config.yaml
num_attention_heads: 12
intermediate_size: 3072
positions: "rope"
attn_scale: 0.125
bias: "none"
max_steps: 6893
Each number is 50 + 12 x the weight over its row's rms, rounded and kept within 0 to 99. Layers, rows and columns count from 0. The size before them is the row's rms in percent of the matrix's.

# down: layer 2 MLP down (transposed), 3072x768, rms 0.0866, rows 1279-1331, columns 704-767
# up: layer 2 MLP up, 3072x768, rms 0.0924, rows 1280-1331, columns 704-767
down1279 099:58 63 30 61 36 60 45 54 29 49 54 34 50 60 62 55 66 66 61 62 67 48 50 49 53 51 38 56 37 43 55 71 58 62 45 63 57 37 51 54 57 24 47 39 49 27 37 58 41 48 51 47 75 60 49 53 62 40 58 51 51 61 76 55
up1280 105:49 44 63 46 41 47 50 40 50 52 40 61 59 43 38 60 62 52 44 45 34 32 36 61 53 55 64 43 41 52 51 49 72 25 48 35 45 24 48 48 42 43 67 47 69 55 59 56 38 39 61 52 50 51 56 38 39 63 24 60 45 51 52 51
down1280 101:48 33 58 72 49 53 54 43 49 49 62 54 40 48 64 53 42 44 43 34 56 64 81 49 53 49 14 49 43 55 33 53 43 73 72 51 56 64 48 56 53 48 52 42 25 50 22 50 72 66 37 67 71 56 33 50 71 22 57 45 54 53 68 43
up1281 105:52 42 45 60 62 47 70 70 46 43 57 67 54 65 35 26 38 51 48 36 54 60 66 39 43 42 41 46 47 54 65 65 36 48 43 42 66 44 36 55 36 53 25 49 44 53 46 84 59 52 59 51 40 53 47 33 41 52 71 47 51 56 50 55
down1281 098:26 42 54 57 25 70 38 44 64 49 44 13 55 42 65 65 55 63 55 59 57 51 42 60 48 41 64 43 43 41 35 40 50 57 99 51 32 59 55 31 60 68 69 68 61 58 54 35 48 37 42 51 55 48 51 64 38 40 20 47 45 64 63 48
up1282 106:53 56 25 62 44 79 48 71 54 55 53 45 69 25 50 48 65 55 58 58 46 41 44 46 73 49 64 56 69 48 52 44 44 52 41 39 59 37 58 78 54 53 64 77 42 49 57 39 56 33 40 46 43 42 60 61 58 38 63 49 63 33 41 50
down1282 099:57 66 67 28 38 36 55 50 68 59 65 65 46 67 68 69 41 41 43 38 46 46 50 73 39 47 54 57 32 67 45 44 35 41 45 53 51 36 49 40 20 60 48 31 57 53 46 53 56 53 50 44 51 69 47 45 40 47 51 37 47 59 23 46
up1283 098:55 50 52 21 72 48 41 37 55 83 51 49 49 42 48 31 55 48 50 52 33 50 40 62 56 57 56 55 56 54 39 59 62 62 47 65 43 61 47 41 55 75 33 59 66 40 54 46 53 40 57 47 64 41 31 48 56 48 68 52 29 48 30 42
down1283 099:48 51 43 62 51 46 43 47 53 28 36 46 54 63 40 49 50 65 70 48 40 46 43 50 40 47 44 47 38 44 51 40 51 40 42 42 42 47 45 62 46 42 53 55 63 62 43 54 68 58 28 47 30 68 50 52 73 55 53 53 40 63 77 44
up1284 098:43 50 43 55 37 53 58 51 68 65 47 58 41 46 64 64 58 32 37 40 63 66 56 48 51 66 27 39 38 45 60 36 32 48 68 50 59 55 46 52 39 56 40 40 40 48 34 20 50 50 73 45 39 44 55 52 63 57 52 70 44 48 60 51
down1284 099:62 37 51 50 78 66 42 54 52 48 52 35 44 62 44 29 64 36 64 39 48 54 40 50 54 17 50 57 57 48 37 41 44 74 54 45 33 35 44 42 54 48 45 53 44 45 65 28 71 50 40 46 48 33 70 59 48 43 46 56 43 60 15 72
up1285 098:77 47 54 34 27 44 40 44 73 57 67 48 60 50 49 41 24 63 62 55 37 51 55 40 58 40 50 31 47 32 64 22 38 62 55 54 43 47 46 34 44 42 53 41 53 47 42 44 66 45 43 51 53 82 33 67 50 70 59 42 32 50 34 28
down1285 099:28 37 59 64 69 60 51 47 37 39 30 51 36 35 26 40 79 38 49 28 45 66 43 53 49 44 54 73 54 53 51 79 49 47 54 32 58 53 38 59 48 58 39 54 54 52 54 35 46 48 45 66 46 25 58 35 19 35 46 65 66 42 41 57
up1286 099:38 58 35 41 65 48 48 45 57 50 59 23 57 38 44 49 46 46 61 47 52 59 76 47 59 59 46 56 49 64 44 56 42 46 72 72 29 60 38 57 47 63 35 71 40 64 44 52 63 43 53 70 36 70 63 51 51 43 58 54 52 54 46 38
down1286 098:59 51 53 51 36 54 60 49 20 60 31 45 37 61 57 50 67 64 30 50 48 45 43 47 49 28 71 28 49 41 60 46 46 43 34 24 66 43 51 53 64 66 47 21 47 41 62 41 46 50 39 44 62 37 57 55 23 53 40 45 62 50 45 39
up1287 100:55 60 56 27 51 49 72 24 54 38 59 38 38 59 40 49 37 56 45 56 71 45 79 63 37 69 54 54 61 51 52 53 47 44 46 36 52 60 53 49 53 85 35 55 58 62 44 68 37 41 34 43 65 52 50 44 50 47 61 62 50 51 47 45
down1287 099:43 44 52 90 38 58 63 48 53 61 59 42 55 47 66 32 28 33 70 34 42 47 27 48 45 54 57 44 40 51 67 65 67 62 62 51 53 54 45 58 82 26 64 42 50 44 60 54 47 60 53 57 20 62 38 59 47 49 51 45 31 55 80 38
up1288 104:59 70 61 31 56 46 48 42 46 38 53 50 43 63 54 22 64 74 58 44 40 49 51 44 62 40 42 59 56 51 58 51 48 39 41 57 51 54 34 58 55 28 55 44 41 59 50 41 51 45 53 39 33 55 27 55 55 55 63 61 45 41 47 57
down1288 103:46 49 31 41 45 63 36 54 54 26 42 48 49 41 46 58 36 53 36 43 73 53 78 74 35 56 56 61 74 51 62 68 72 46 60 51 37 48 63 58 55 66 49 47 51 54 57 53 41 50 48 55 52 49 62 37 28 48 48 64 53 59 40 41
up1289 105:44 40 47 38 53 40 41 37 29 51 46 54 46 37 41 38 61 43 64 47 52 51 43 60 39 56 62 44 56 74 78 50 67 41 66 64 40 53 38 48 44 39 57 48 47 39 37 50 62 37 36 43 45 56 57 45 49 73 66 45 60 53 31 56
down1289 101:52 54 51 70 50 55 49 55 35 47 35 48 59 57 46 47 76 26 53 31 38 66 78 72 45 41 37 57 50 56 40 40 42 55 38 68 30 41 58 63 33 51 45 47 56 63 33 60 62 43 76 45 63 62 33 68 66 50 47 50 48 53 63 43
up1290 098:49 30 37 35 55 65 50 48 40 45 64 49 41 52 56 64 53 47 48 39 55 59 62 70 50 53 25 66 50 56 47 43 59 53 47 56 39 55 64 60 37 56 54 48 62 61 50 81 61 47 50 71 50 37 46 44 61 45 47 37 57 63 61 68
down1290 094:51 72 50 59 48 25 42 44 57 46 44 52 54 41 58 52 44 79 69 39 48 37 39 45 75 76 53 34 48 59 68 64 38 49 66 61 43 37 58 34 45 53 56 70 44 33 39 56 43 47 50 43 42 70 58 52 29 39 57 63 29 46 43 46
up1291 100:32 48 44 39 48 46 72 44 58 43 61 56 28 35 43 28 46 58 50 45 70 47 47 66 52 54 64 60 50 69 48 69 28 59 48 35 29 57 75 42 68 46 46 36 50 59 54 58 40 60 34 48 56 66 56 32 48 50 21 60 65 77 34 35
down1291 100:61 35 56 42 60 72 38 81 70 67 28 43 40 63 49 73 64 56 62 26 47 41 70 35 42 69 45 42 43 38 49 52 47 42 68 55 56 61 46 50 34 37 48 44 52 63 47 72 53 53 64 57 50 57 51 62 55 33 55 43 53 36 53 59
up1292 101:57 49 44 22 10 62 48 56 44 59 49 51 41 38 42 52 33 59 66 28 60 38 46 42 42 49 49 45 70 38 38 60 64 48 39 44 60 34 58 35 54 48 73 70 38 56 57 27 63 43 55 53 52 44 41 60 56 66 31 51 61 30 42 53
down1292 099:33 64 53 70 38 61 61 60 45 54 38 44 57 38 62 55 53 71 81 60 45 55 49 48 59 75 57 43 48 47 47 50 59 48 21 43 59 44 64 48 53 47 69 37 48 47 45 58 70 54 57 48 25 48 72 45 50 58 45 50 36 41 50 55
up1293 101:31 49 47 30 43 40 54 37 42 55 70 38 54 57 49 44 75 58 68 69 44 56 42 33 49 45 36 67 56 36 61 40 56 49 56 57 54 39 49 57 32 57 43 57 68 48 52 62 40 55 44 41 40 13 53 58 51 55 35 46 44 64 63 65
down1293 097:49 47 58 49 50 51 64 62 47 47 45 75 47 61 54 62 36 51 33 35 63 44 57 48 27 70 34 57 47 63 13 63 55 52 56 57 40 51 51 52 54 63 49 58 23 52 74 57 74 46 40 47 68 71 55 50 33 40 44 49 46 40 40 44
up1294 095:49 41 53 55 43 52 65 45 56 50 41 67 52 52 51 44 37 32 66 73 63 67 58 68 48 57 52 46 42 53 49 58 41 49 43 29 38 69 57 36 49 21 52 56 40 61 38 58 20 25 71 49 55 45 53 56 42 25 52 50 54 49 44 47
down1294 095:45 50 65 44 56 53 49 64 48 56 63 29 39 63 57 46 46 50 48 50 46 39 45 54 47 41 47 43 51 46 60 46 57 54 58 80 69 31 50 67 53 70 58 56 48 55 42 31 59 48 28 73 51 55 62 57 79 62 59 45 40 44 60 43
up1295 101:48 41 58 26 36 40 37 55 67 47 40 44 44 28 58 40 59 59 63 47 51 47 54 48 53 60 51 43 45 55 39 57 49 53 51 51 56 43 40 64 49 48 48 43 48 43 38 50 40 51 11 36 52 31 64 46 43 73 39 36 46 66 62 57
down1295 095:54 69 57 66 53 52 51 52 58 46 53 36 70 79 37 52 51 51 25 46 56 46 41 49 49 52 60 55 50 42 66 61 49 42 48 50 43 51 54 69 60 42 64 51 62 47 41 55 48 53 54 41 31 54 42 42 55 49 59 65 55 61 35 45
up1296 103:78 65 55 46 63 53 66 41 48 56 66 42 51 50 55 38 38 56 51 47 71 59 53 89 11 43 60 38 54 56 22 45 51 55 54 42 57 38 46 46 44 50 45 31 62 71 50 48 52 59 49 53 58 50 52 74 52 41 66 50 53 37 42 53
down1296 106:40 46 40 63 49 63 39 56 48 51 56 57 45 41 41 46 36 30 40 58 55 24 69 58 59 53 41 55 31 47 55 45 55 49 43 84 46 57 54 42 59 62 48 66 54 24 52 49 40 42 30 53 71 36 47 44 61 33 46 38 47 51 57 37
up1297 104:46 53 51 55 61 43 44 61 65 54 30 50 45 57 61 54 45 52 37 52 38 81 49 39 62 50 55 47 57 54 48 58 54 58 55 57 53 67 52 49 41 42 66 18 43 52 49 53 60 44 39 50 51 45 52 56 59 65 66 32 42 46 53 31
down1297 097:47 53 29 40 41 36 54 30 29 39 54 49 36 49 59 45 60 41 67 33 54 58 57 79 77 33 48 67 65 27 76 50 74 52 79 72 54 62 36 30 55 67 35 43 57 29 45 47 66 57 53 46 67 60 47 46 49 37 40 59 55 60 63 49
up1298 097:27 46 61 51 68 49 49 58 51 37 64 45 56 26 43 57 38 56 36 35 48 45 48 57 41 52 56 53 51 47 46 52 54 41 65 35 54 38 61 52 59 54 66 17 46 66 59 31 53 64 55 60 67 40 35 54 77 53 49 52 49 57 36 68
down1298 099:59 48 40 55 33 60 54 39 39 45 41 51 27 55 50 35 67 14 52 54 47 52 48 37 41 64 40 42 31 81 45 53 59 43 44 48 42 55 48 58 46 31 52 47 52 35 49 55 46 43 43 41 46 65 41 45 56 42 59 49 37 43 55 36
up1299 100:28 39 37 52 34 62 49 43 37 24 64 53 48 68 46 48 65 48 57 51 56 44 46 44 50 51 39 53 49 78 73 50 56 48 58 42 44 42 23 30 46 51 72 49 53 68 36 45 22 66 51 65 38 43 41 42 59 65 58 46 35 38 26 60
down1299 100:43 70 73 65 68 33 56 52 52 49 30 71 51 37 68 63 37 47 32 67 52 45 37 46 42 48 55 55 52 65 45 61 50 47 44 31 66 44 55 64 60 48 33 56 48 70 52 40 53 41 45 53 52 71 49 50 42 44 68 23 54 76 49 51
up1300 104:36 52 53 60 38 40 71 53 57 35 62 51 40 32 45 39 56 45 21 51 55 40 76 38 50 39 49 51 41 53 28 49 35 70 36 73 58 59 55 50 57 88 56 62 48 32 29 34 19 58 40 39 69 29 50 53 76 54 76 49 44 59 20 64
down1300 097:52 57 34 44 72 49 32 48 42 62 59 55 52 57 62 70 52 45 65 48 48 47 30 46 42 65 55 38 42 52 60 45 34 38 68 30 47 51 42 51 53 47 23 45 64 32 60 56 57 59 60 43 58 53 56 39 35 45 50 56 43 45 62 34
up1301 115:36 57 72 33 46 52 39 45 49 30 53 34 44 34 40 59 60 37 50 36 66 51 48 62 28 42 37 61 51 40 63 47 48 65 58 33 53 57 68 48 69 45 41 75 49 60 57 34 42 38 63 49 49 67 58 49 58 63 40 28 34 54 39 69
down1301 116:49 25 75 68 67 53 61 45 36 47 57 42 53 42 57 57 50 61 57 47 58 58 38 54 59 31 25 62 56 41 41 63 43 37 41 63 29 63 68 63 60 45 51 60 63 31 52 52 30 39 63 48 40 40 63 56 71 40 69 71 50 50 58 54
up1302 102:45 52 54 40 35 68 35 57 36 59 47 47 43 45 37 07 47 58 39 58 38 43 33 29 66 40 62 43 52 70 59 64 39 63 63 14 54 43 56 41 41 50 59 74 35 54 40 37 70 51 47 64 63 37 47 61 53 45 52 56 43 48 58 71
down1302 102:31 38 37 68 68 44 58 39 65 42 41 50 86 64 45 68 50 51 50 43 45 54 51 68 49 59 44 35 33 51 28 51 45 50 28 64 55 34 36 38 51 51 43 46 62 51 47 52 44 47 48 49 56 38 48 35 53 55 49 45 67 43 48 56
up1303 100:66 40 59 56 51 42 72 47 66 62 47 40 60 21 50 46 33 52 65 63 34 29 47 45 59 62 60 56 60 36 48 36 46 39 43 42 68 37 60 69 59 59 51 66 44 45 82 56 60 42 43 64 44 67 33 47 28 69 43 46 54 50 50 36
down1303 097:44 54 56 31 60 49 36 43 42 44 48 38 41 53 38 64 79 50 51 28 34 59 59 36 50 50 36 45 59 49 39 49 52 50 53 57 45 55 43 36 46 47 33 55 52 47 32 56 31 52 66 51 47 48 57 37 72 30 46 38 54 47 39 55
up1304 098:49 40 60 70 53 35 43 42 47 51 44 47 72 52 41 24 32 37 38 44 47 50 42 48 71 43 68 39 64 37 51 58 78 40 48 58 84 61 53 66 69 51 63 35 44 43 50 57 48 49 31 41 22 56 38 34 57 71 31 73 53 65 66 38
down1304 096:48 56 34 22 45 54 72 57 41 48 60 57 40 47 62 64 45 56 51 54 53 60 41 52 41 52 42 67 54 56 55 41 49 53 50 50 34 47 53 40 26 69 51 80 45 62 56 24 24 51 69 69 61 54 78 52 68 34 43 52 42 37 47 66
up1305 103:46 49 38 60 50 57 56 40 49 48 53 56 67 37 43 60 71 48 45 64 41 53 48 57 64 73 56 42 40 20 41 58 53 46 57 53 53 58 43 55 59 61 58 59 50 44 65 46 51 49 43 48 64 47 56 49 33 60 78 40 49 45 56 34
down1305 100:48 56 54 41 49 40 52 41 51 47 43 50 44 56 56 45 38 51 49 46 47 51 44 46 37 49 47 50 44 68 57 33 52 51 41 35 33 41 55 60 38 39 39 41 62 62 52 53 53 57 67 44 55 56 57 57 57 64 33 49 38 62 51 46
up1306 097:58 40 57 76 45 38 33 48 47 57 47 50 53 36 59 58 49 28 53 52 49 54 49 52 56 51 75 42 50 48 60 67 72 55 56 49 40 57 69 34 59 48 57 60 43 38 50 58 56 46 66 40 68 37 74 62 62 49 51 54 48 57 45 47
down1306 101:68 56 66 30 37 54 60 36 61 42 45 36 47 45 29 76 28 57 40 65 25 29 52 53 48 61 49 55 67 65 38 26 43 30 33 39 49 44 30 60 44 69 35 41 63 39 39 49 35 62 47 61 35 47 31 33 55 60 45 65 55 54 49 37
up1307 098:57 66 42 47 56 37 51 53 63 51 53 35 60 43 61 53 51 12 42 46 46 56 65 34 49 38 52 44 54 58 29 56 56 70 47 53 57 53 56 61 60 33 31 40 37 54 54 41 36 61 77 57 37 48 72 57 66 61 71 47 42 54 67 45
down1307 101:55 49 43 53 34 72 71 58 56 62 74 57 48 63 51 54 56 47 52 56 55 43 43 57 48 52 36 71 72 55 54 59 52 29 46 51 55 48 60 45 50 68 53 66 48 54 55 35 64 31 25 43 48 72 30 47 63 49 64 63 53 56 35 54
up1308 096:52 51 47 45 40 48 38 52 58 44 39 68 22 47 31 52 43 74 27 49 64 54 36 59 54 61 44 65 36 59 60 54 69 45 49 43 43 27 48 52 43 71 47 60 71 51 48 75 68 48 41 44 51 35 43 49 34 54 43 24 53 50 47 54
down1308 098:64 53 44 46 48 61 60 44 39 62 75 30 62 35 65 45 69 33 54 52 49 45 63 56 39 40 44 32 58 40 48 71 56 48 31 54 63 60 51 42 56 35 43 50 44 38 49 26 62 46 47 41 40 68 64 58 62 52 64 52 59 61 36 49
up1309 099:43 38 63 53 55 66 53 51 67 43 40 52 43 69 39 61 40 35 48 55 46 45 45 52 69 57 43 54 44 53 49 25 59 61 36 61 64 17 65 70 32 69 53 53 55 62 47 56 60 27 50 49 46 50 37 54 65 34 56 58 55 44 65 47
down1309 096:53 50 52 56 49 22 56 41 54 46 65 47 61 64 64 41 53 49 50 47 48 45 59 57 29 64 34 52 56 73 56 67 62 39 49 54 45 59 57 63 61 60 69 35 31 38 70 36 67 77 54 40 54 34 60 59 42 54 32 59 41 53 51 27
up1310 097:40 43 53 53 37 49 39 52 34 52 60 48 54 49 64 45 58 53 46 72 35 46 70 44 49 61 39 56 43 57 38 51 45 65 52 54 46 31 49 68 54 43 62 66 46 51 52 52 54 53 50 38 55 52 38 47 55 60 48 49 57 66 49 43
down1310 100:53 44 69 39 68 43 50 61 50 48 48 53 31 42 52 52 63 54 63 43 48 24 45 47 55 56 51 32 37 52 52 38 70 48 43 30 54 62 45 41 63 40 63 52 58 42 55 40 44 55 36 39 59 69 70 55 43 36 34 39 47 42 28 44
up1311 104:52 50 53 65 42 40 69 55 38 41 61 48 51 53 56 48 48 68 45 79 41 52 55 52 54 42 57 56 28 50 76 49 70 37 35 63 27 27 21 42 45 57 55 56 58 34 50 59 36 39 56 56 44 55 39 56 47 69 50 47 34 46 39 46
down1311 106:40 61 53 24 53 53 61 53 27 39 46 52 54 49 55 30 67 36 48 29 56 32 42 52 50 46 72 40 37 56 28 44 50 52 77 48 51 53 40 52 61 63 37 20 50 45 48 42 55 60 55 64 52 61 57 54 43 21 43 36 77 49 41 23
up1312 102:62 42 45 54 64 58 57 33 35 33 45 41 67 67 47 72 43 58 45 48 75 69 52 54 40 30 70 45 73 38 48 54 39 64 42 41 55 34 41 34 53 49 63 50 54 41 42 41 53 52 72 50 56 49 57 61 41 33 48 54 65 41 52 54
down1312 101:45 44 62 39 34 41 61 54 55 66 55 85 47 38 51 41 39 35 47 57 44 38 47 55 48 60 45 58 43 55 58 66 51 39 39 70 66 69 33 38 60 36 50 38 51 51 43 51 27 51 36 43 39 45 42 40 53 47 53 48 46 46 40 38
up1313 096:38 37 56 56 43 58 65 71 42 47 60 43 59 58 39 39 55 50 29 48 55 56 60 42 43 48 30 29 36 65 44 68 56 29 38 49 46 34 36 27 29 64 36 51 51 36 37 81 55 63 50 55 36 33 51 49 53 39 27 58 69 70 55 45
down1313 096:57 62 16 29 68 55 38 33 53 52 59 43 35 54 45 48 45 34 42 56 58 46 47 51 37 59 24 57 64 49 65 49 44 42 59 61 49 69 47 48 62 34 75 46 43 41 53 38 46 52 55 46 41 84 51 59 54 55 45 43 79 47 42 50
up1314 102:51 65 50 45 45 44 52 60 43 55 47 58 69 46 57 49 61 42 56 67 45 63 39 49 44 36 50 43 39 64 51 37 69 43 62 45 60 52 62 64 40 49 55 53 55 47 59 63 74 50 44 58 59 39 58 30 42 70 67 49 45 52 55 38
down1314 102:58 37 65 49 37 40 32 70 48 40 34 72 47 46 43 62 40 44 61 45 43 41 63 38 62 45 10 54 48 44 55 53 49 55 89 65 42 42 45 48 61 51 54 66 44 45 55 48 39 37 45 46 53 68 39 60 53 19 36 33 54 47 54 59
up1315 101:54 60 38 39 51 39 55 38 69 51 34 53 54 43 60 70 48 33 72 34 43 43 50 37 70 42 48 74 54 34 47 58 42 34 62 55 43 49 59 58 46 59 58 51 60 70 48 53 31 75 45 33 67 56 35 61 31 69 81 61 46 37 45 39
down1315 109:60 40 29 53 41 37 57 41 55 29 57 59 41 52 53 48 55 54 63 74 29 54 52 33 60 57 60 67 62 26 46 73 68 57 22 50 42 70 53 50 37 43 53 65 78 71 53 52 62 52 59 47 44 53 55 63 43 54 72 46 54 51 60 63
up1316 100:38 64 34 67 54 35 49 52 40 60 44 63 27 39 54 36 49 34 54 45 47 65 52 49 42 55 56 52 48 43 44 44 71 64 47 65 52 43 25 37 50 47 58 63 52 51 44 56 36 74 51 71 44 63 61 73 41 48 63 45 34 46 55 61
down1316 101:66 55 39 40 50 38 42 48 71 51 26 51 43 52 43 72 62 54 83 69 62 54 43 49 57 47 26 38 76 50 47 41 37 41 51 34 56 49 56 61 47 63 43 45 43 43 58 35 58 45 46 50 45 49 49 39 72 40 47 60 55 40 43 49
up1317 097:72 41 68 42 53 59 33 49 35 37 48 57 42 41 42 39 50 34 32 54 53 61 58 32 57 58 97 63 45 48 31 67 61 53 60 50 71 46 57 50 68 47 30 57 40 65 57 46 60 49 38 45 54 43 45 43 52 57 42 67 62 37 52 72
down1317 097:09 58 43 60 42 42 66 49 55 58 65 37 59 50 55 53 38 75 32 57 53 53 46 54 46 59 07 54 49 58 48 52 59 41 63 34 45 54 60 56 24 64 63 47 73 44 35 40 39 39 56 39 29 67 60 62 45 47 67 52 13 59 42 44
up1318 096:58 73 53 38 67 33 70 56 53 58 44 62 46 68 55 52 52 51 69 49 55 55 49 38 43 47 52 59 44 35 59 43 29 28 56 62 65 55 53 48 43 42 43 44 69 48 35 34 43 54 37 58 38 46 56 38 47 71 55 66 47 73 49 50
down1318 095:53 32 50 56 30 55 63 42 42 41 63 44 39 53 51 44 69 32 24 42 62 33 47 51 46 40 42 49 58 70 58 48 64 61 74 41 51 60 24 56 57 78 54 72 31 54 68 64 40 59 40 62 63 46 36 62 47 39 55 40 54 43 60 76
up1319 100:53 57 61 55 43 50 62 63 60 38 44 19 58 36 42 57 42 38 40 37 44 33 53 41 53 64 46 28 76 43 38 36 36 78 45 38 50 57 41 46 70 64 45 47 60 59 54 53 64 52 44 48 74 36 50 60 63 42 35 43 41 36 45 53
down1319 096:49 28 33 49 47 42 52 45 60 45 70 68 47 65 64 55 53 43 52 47 40 48 50 50 75 52 51 53 34 43 59 60 48 36 66 66 59 52 68 57 53 36 58 35 46 27 36 54 49 62 52 44 52 41 60 40 39 42 60 45 35 69 40 36
up1320 102:56 36 54 20 54 26 51 41 39 67 53 48 45 61 39 61 45 42 52 43 38 52 31 59 40 41 64 53 75 58 34 49 47 30 39 70 58 45 50 36 41 37 49 47 42 57 37 70 46 48 46 39 62 47 59 50 32 52 55 60 44 53 64 45
down1320 106:41 42 47 56 41 57 49 56 50 38 60 63 37 59 53 44 53 49 51 53 46 42 58 52 46 53 55 31 42 50 47 95 81 44 30 41 38 42 42 50 45 51 54 42 51 35 70 48 67 34 47 50 48 47 41 55 59 38 44 54 59 58 59 59
up1321 097:68 63 38 52 28 52 51 42 51 72 59 58 56 24 56 38 48 38 47 38 41 52 55 52 56 44 53 65 59 58 49 50 48 51 45 35 66 28 70 48 52 49 58 39 45 43 48 52 44 50 49 58 47 47 66 54 67 56 52 54 52 49 38 42
down1321 097:38 36 52 55 58 55 47 54 63 60 41 27 50 65 50 64 44 63 57 46 49 48 56 47 49 47 68 46 41 54 52 62 43 59 47 64 36 64 49 52 52 39 39 49 47 57 50 50 36 47 40 63 60 47 29 53 31 49 48 32 40 44 62 45
up1322 095:19 45 44 50 60 50 71 30 56 55 59 51 37 61 33 28 60 62 63 27 84 55 54 39 44 41 53 50 43 53 51 70 58 41 41 41 54 51 58 48 53 52 23 51 61 47 62 49 68 45 42 37 48 26 51 52 55 47 69 56 49 54 57 61
down1322 098:47 71 63 35 69 47 46 55 55 30 40 41 62 55 39 76 44 67 35 63 27 55 30 45 65 60 59 68 52 42 71 63 33 58 42 38 57 63 50 28 25 63 51 68 69 58 55 46 37 44 45 59 45 65 45 50 60 57 44 57 48 44 53 53
up1323 095:46 38 42 57 54 61 45 31 35 45 66 43 40 48 24 24 58 53 63 34 65 49 55 32 60 57 42 44 57 40 50 44 64 66 61 52 69 52 47 52 37 57 51 54 42 53 48 55 50 56 70 34 51 35 47 60 71 61 40 47 61 71 34 60
down1323 096:73 58 60 51 18 50 45 48 59 75 45 46 34 49 66 74 53 65 49 52 50 41 56 63 30 57 51 51 56 51 37 25 47 43 76 48 30 53 57 31 58 69 56 44 68 46 55 50 40 45 38 38 59 80 54 55 37 64 34 31 51 52 42 77
up1324 094:59 50 64 50 68 48 53 28 48 68 68 56 51 44 39 63 38 22 50 57 42 67 48 45 46 49 64 62 33 49 50 58 28 56 44 64 59 27 57 49 57 51 43 55 54 52 41 47 41 58 28 58 51 49 26 22 58 59 43 27 57 52 75 60
down1324 097:43 43 26 44 32 31 45 59 69 81 41 42 63 44 60 42 50 80 29 60 68 58 46 49 53 56 51 44 48 56 49 42 56 25 67 37 58 32 49 63 31 74 65 66 39 38 56 39 55 27 57 45 35 45 60 64 72 49 45 53 50 74 58 49
up1325 104:29 56 34 61 50 61 54 64 59 54 43 42 50 56 62 48 81 42 53 47 51 54 53 51 45 49 41 84 43 36 35 57 59 49 63 38 67 39 43 54 40 43 61 46 69 30 55 69 26 51 28 64 49 71 25 17 62 43 41 54 49 55 23 59
down1325 104:55 47 42 24 68 58 56 43 38 34 47 59 55 74 30 38 28 69 41 42 61 49 49 43 55 46 57 42 52 49 59 46 47 55 44 57 40 63 63 54 53 57 42 50 47 62 48 30 64 46 73 40 39 45 72 57 35 72 40 46 63 45 69 39
up1326 098:44 59 41 61 45 56 48 58 54 62 25 45 48 53 54 81 56 44 38 43 49 54 60 63 28 64 48 70 62 41 45 62 42 44 53 54 40 73 39 29 79 43 59 50 55 53 44 50 32 58 57 58 44 57 55 32 45 50 70 52 64 60 67 47
down1326 105:43 53 53 57 56 54 39 53 36 54 44 40 36 35 72 48 13 61 55 58 65 49 54 59 57 33 43 25 43 62 52 49 70 47 41 35 67 50 54 39 49 52 42 40 29 40 38 68 44 44 55 64 68 52 60 58 31 56 37 54 46 59 50 48
up1327 105:47 20 45 62 48 41 63 61 56 49 51 67 42 46 43 59 39 36 43 48 48 64 48 57 35 51 31 41 79 40 52 63 41 60 59 45 47 70 63 41 37 55 40 61 76 40 60 42 68 50 44 54 77 33 38 43 41 53 25 57 61 37 42 45
down1327 108:51 55 56 61 45 50 47 56 60 58 64 49 72 63 65 37 60 45 55 33 57 40 59 50 61 55 44 46 58 38 39 24 38 30 44 17 48 49 63 43 60 43 71 59 40 27 72 52 46 48 48 48 45 71 38 42 54 45 38 53 52 52 36 38
up1328 105:36 47 50 31 46 54 41 50 71 66 60 65 38 36 48 56 45 42 35 62 48 61 48 52 51 32 71 69 41 39 40 50 57 45 38 60 38 48 44 50 60 67 58 33 50 39 46 55 53 47 42 27 50 30 44 64 49 47 23 36 73 68 64 43
down1328 106:54 43 44 51 58 58 44 66 38 42 37 42 60 45 67 45 41 59 46 36 50 36 61 57 58 45 47 44 43 62 52 43 60 62 39 63 48 47 28 34 72 50 49 39 66 63 58 59 52 55 39 53 51 39 47 61 39 35 41 32 58 36 30 72
up1329 097:63 49 54 45 26 29 33 37 49 51 61 37 51 41 51 44 63 39 48 63 56 55 72 49 30 47 57 52 59 40 59 54 65 48 45 56 53 53 37 40 35 52 44 55 48 41 47 42 80 42 40 43 43 29 66 48 41 48 55 49 48 39 61 35
down1329 097:58 48 48 58 60 52 59 58 56 59 61 40 58 48 50 53 39 47 41 33 34 47 42 69 42 63 44 48 67 63 56 55 45 43 84 51 47 64 29 47 42 59 65 35 49 29 67 51 42 63 52 45 43 72 64 63 55 48 54 31 70 48 44 64
up1330 097:31 62 52 45 32 58 64 49 45 49 38 34 54 67 55 56 32 47 40 75 53 58 44 58 55 52 59 69 54 30 36 53 41 56 39 49 61 52 68 53 61 43 43 24 31 42 36 44 69 65 49 22 51 45 36 48 47 53 51 74 26 46 49 52
down1330 101:53 63 58 82 65 58 42 52 44 49 36 40 41 30 44 49 65 43 32 53 26 61 70 57 41 32 59 50 48 33 41 56 53 73 36 56 62 39 57 43 61 51 41 44 53 51 53 46 37 55 55 66 64 54 54 52 63 49 49 40 49 57 62 43
up1331 098:55 54 52 31 61 40 47 52 69 34 47 35 50 63 46 70 60 62 48 36 56 56 56 53 34 38 44 66 52 46 61 62 57 43 37 64 63 33 31 80 56 27 53 67 60 49 48 44 51 33 46 22 32 64 32 37 43 61 66 26 57 48 37 43
down1331 104:43 50 46 77 37 51 29 57 50 51 41 40 50 67 49 51 38 43 37 48 46 69 63 58 54 41 40 48 32 76 23 48 31 33 05 43 67 41 52 27 52 57 56 58 50 56 45 71 45 39 51 52 33 59 47 43 61 35 84 53 52 49 79 53